Each number is 50 + 12 x the weight over the matrix's rms, rounded and kept within 0 to 99. Layers, rows and columns count from 0.

# layer 3 MLP down, 128x256, rms 0.0604, rows 100-127, columns 192-255
63 44 48 56 62 53 59 59 74 54 59 59 68 45 48 53 58 52 48 58 69 45 30 54 45 52 58 38 60 65 64 44 42 58 54 38 53 42 48 43 36 50 53 76 31 41 42 43 61 26 58 70 47 62 28 50 30 57 58 65 53 49 40 63
46 53 63 25 74 63 41 31 62 49 39 47 55 63 66 23 65 62 31 46 51 34 37 30 73 38 54 37 51 29 51 72 73 33 58 55 44 62 49 65 49 55 45 50 36 50 73 42 72 42 57 41 61 49 46 82 39 47 47 51 50 49 49 43
32 46 42 55 39 33 36 53 55 40 77 44 48 59 41 59 67 51 56 55 47 51 52 55 57 62 59 56 36 73 56 51 61 48 52 44 53 47 37 36 32 53 45 54 54 29 34 45 51 41 46 20 45 47 67 45 61 59 56 46 35 66 57 45
48 39 50 66 65 33 47 39 37 47 49 35 28 56 70 63 61 51 70 51 44 32 73 45 51 32 61 57 31 61 50 62 37 43 54 63 43 29 38 33 41 39 50 47 30 42 49 41 71 57 57 49 48 48 19 55 45 30 54 58 46 36 43 37
33 38 58 46 52 36 34 51 50 64 41 41 49 49 53 42 60 67 46 54 29 35 42 60 70 41 54 47 52 45 45 45 53 74 45 48 50 54 60 53 33 37 51 54 60 55 32 48 27 61 51 48 46 62 45 39 70 50 63 48 43 46 17 36
66 62 53 56 36 43 19 57 58 48 65 61 66 73 15 29 46 39 43 57 45 47 58 60 25 60 37 56 52 79 61 53 43 42 54 63 47 28 31 33 25 30 47 61 39 48 50 47 40 47 22 36 25 22 39 68 59 38 41 45 34 50 38 62
34 40 62 55 31 44 50 50 53 40 60 58 71 60 61 82 54 19 55 47 54 39 57 20 39 47 66 50 38 58 61 57 41 52 51 58 50 29 48 58 41 54 50 43 60 53 50 70 36 59 57 36 48 44 54 56 32 63 53 45 55 72 47 74
39 63 37 23 51 67 38 50 27 62 51 64 46 57 44 41 52 56 56 57 58 65 62 59 36 45 27 46 41 70 58 26 39 27 26 55 50 53 53 45 39 39 37 43 41 38 43 53 55 55 40 40 46 56 40 42 54 45 47 42 44 68 23 61
39 35 49 54 42 46 43 83 31 60 57 73 43 41 42 61 57 60 57 38 24 44 64 50 37 45 36 43 54 33 77 49 41 56 53 54 47 54 44 42 57 48 50 38 49 70 76 50 33 37 51 71 56 56 54 52 52 65 55 51 66 33 62 55
47 56 62 55 67 60 48 55 61 47 31 34 46 54 34 44 45 53 56 64 37 14 41 39 53 52 36 43 59 48 58 52 39 52 45 36 43 40 51 38 53 57 46 50 46 35 56 50 31 42 43 53 63 38 58 55 40 40 36 73 38 42 38 34
42 47 25 56 50 48 56 38 58 65 38 50 39 66 46 51 30 41 38 41 83 54 36 60 56 34 36 49 61 59 66 54 50 48 45 35 46 62 53 47 63 51 43 61 53 43 79 49 48 41 31 58 59 41 56 50 40 42 37 52 42 58 49 48
35 50 40 40 61 32 46 66 41 47 47 74 32 35 37 61 49 50 43 58 40 31 51 64 46 57 37 35 75 41 60 51 49 54 52 53 49 50 80 48 31 40 44 49 64 55 23 70 40 52 47 60 57 46 61 40 48 45 65 38 72 54 53 48
24 47 54 55 55 58 48 29 58 73 54 56 49 69 52 48 45 34 35 61 35 64 36 55 60 68 50 58 45 55 66 46 69 52 28 59 66 70 59 39 59 41 51 52 68 61 63 58 27 37 33 63 49 38 41 61 62 62 36 47 35 34 51 44
64 68 35 19 62 35 38 30 36 45 66 53 62 36 46 39 44 37 69 32 40 41 61 51 54 33 48 35 49 68 63 59 56 49 50 54 61 58 52 46 59 67 54 27 43 36 31 64 75 41 42 59 48 34 24 34 68 42 56 40 58 55 44 38
31 25 64 36 56 82 34 33 62 53 48 46 68 55 43 57 52 59 37 85 44 45 49 55 48 43 63 56 62 41 29 45 47 49 57 44 67 63 65 47 75 56 71 40 53 63 71 48 44 59 42 43 47 55 53 53 52 58 59 49 55 44 59 52
43 33 68 54 39 53 53 64 44 58 57 34 64 39 44 55 36 53 28 76 60 62 44 46 61 42 59 37 48 51 71 42 35 44 52 51 71 32 40 61 54 72 45 61 39 42 43 51 59 31 54 57 39 58 42 36 46 49 59 58 56 54 48 66
63 28 60 59 38 41 59 53 48 45 61 51 51 77 54 46 44 58 55 29 58 35 49 56 57 47 45 56 36 31 50 64 72 33 52 69 69 50 46 46 54 58 47 31 60 51 32 44 62 51 49 34 52 71 58 64 73 60 34 57 43 31 56 63
42 51 50 42 66 63 27 53 71 52 51 61 66 37 63 44 43 54 59 50 70 44 12 52 55 41 44 53 51 49 40 42 23 33 43 36 87 53 48 46 35 43 45 51 45 43 49 69 48 52 65 82 71 42 50 48 40 43 29 70 31 46 57 58
53 51 45 53 70 28 49 69 38 54 67 57 36 60 61 42 50 51 74 45 40 48 60 56 60 45 33 46 52 54 35 69 46 59 44 30 58 59 41 55 64 70 71 52 58 56 63 42 60 50 34 38 54 63 34 66 44 47 51 53 15 26 64 55
46 49 67 59 31 55 38 46 30 50 46 53 49 50 45 52 40 55 64 47 48 38 44 33 46 45 57 37 50 59 82 52 68 60 53 42 38 21 45 47 45 50 29 71 45 49 41 48 37 57 57 35 59 73 46 61 50 52 43 34 38 52 40 46
35 69 59 53 43 57 54 30 49 61 35 49 54 39 66 35 41 44 57 22 39 43 42 44 43 46 30 47 39 61 44 53 55 44 50 36 51 68 56 56 77 52 21 53 62 65 52 43 62 58 43 70 65 47 38 55 49 62 35 54 43 69 61 75
73 50 39 36 37 54 38 53 47 31 45 39 63 68 53 69 74 40 49 66 81 54 67 42 48 52 52 65 60 69 32 55 39 41 53 42 22 63 34 48 39 49 58 53 35 55 38 61 38 39 52 50 21 41 63 49 63 47 76 38 45 51 47 53
57 33 42 33 56 53 57 34 55 43 49 40 58 56 71 21 65 46 72 38 53 35 36 37 35 74 52 42 31 53 47 52 61 48 36 46 58 50 42 42 48 25 56 76 58 50 52 50 42 48 53 55 57 58 61 56 59 51 48 33 71 57 62 43
54 47 66 64 45 60 40 65 50 44 53 62 35 55 47 43 63 60 61 73 43 45 32 55 60 67 55 70 39 52 12 19 48 51 70 49 52 45 49 56 65 47 53 56 38 47 48 50 62 34 43 46 50 51 36 36 47 38 52 43 57 73 51 49
33 48 33 54 58 33 40 34 75 64 39 36 48 43 40 51 47 27 44 46 47 46 44 41 51 49 52 24 62 39 49 30 61 35 58 56 65 40 57 59 42 56 54 54 66 54 53 52 65 43 73 44 51 43 40 64 40 47 49 60 52 67 52 43
53 55 68 50 45 61 49 49 25 57 44 46 65 50 61 57 62 74 44 52 56 45 50 63 48 37 45 36 71 43 59 59 50 50 43 39 49 37 61 58 65 71 43 61 55 62 70 34 75 37 30 56 58 68 68 39 43 45 56 66 59 45 58 51
51 52 54 61 37 53 34 31 61 54 28 67 47 42 62 46 44 53 45 36 59 47 26 37 58 34 47 49 53 52 44 65 81 68 55 59 44 59 40 41 75 76 36 47 63 53 38 35 42 41 54 38 48 43 31 52 38 57 38 46 68 65 56 53
40 46 45 34 41 45 55 28 48 37 37 56 48 48 50 50 56 24 45 50 53 60 56 45 56 48 43 72 66 35 25 68 60 70 23 38 34 51 59 45 74 58 43 64 60 59 46 68 51 72 42 56 42 54 55 56 69 44 75 52 51 39 65 45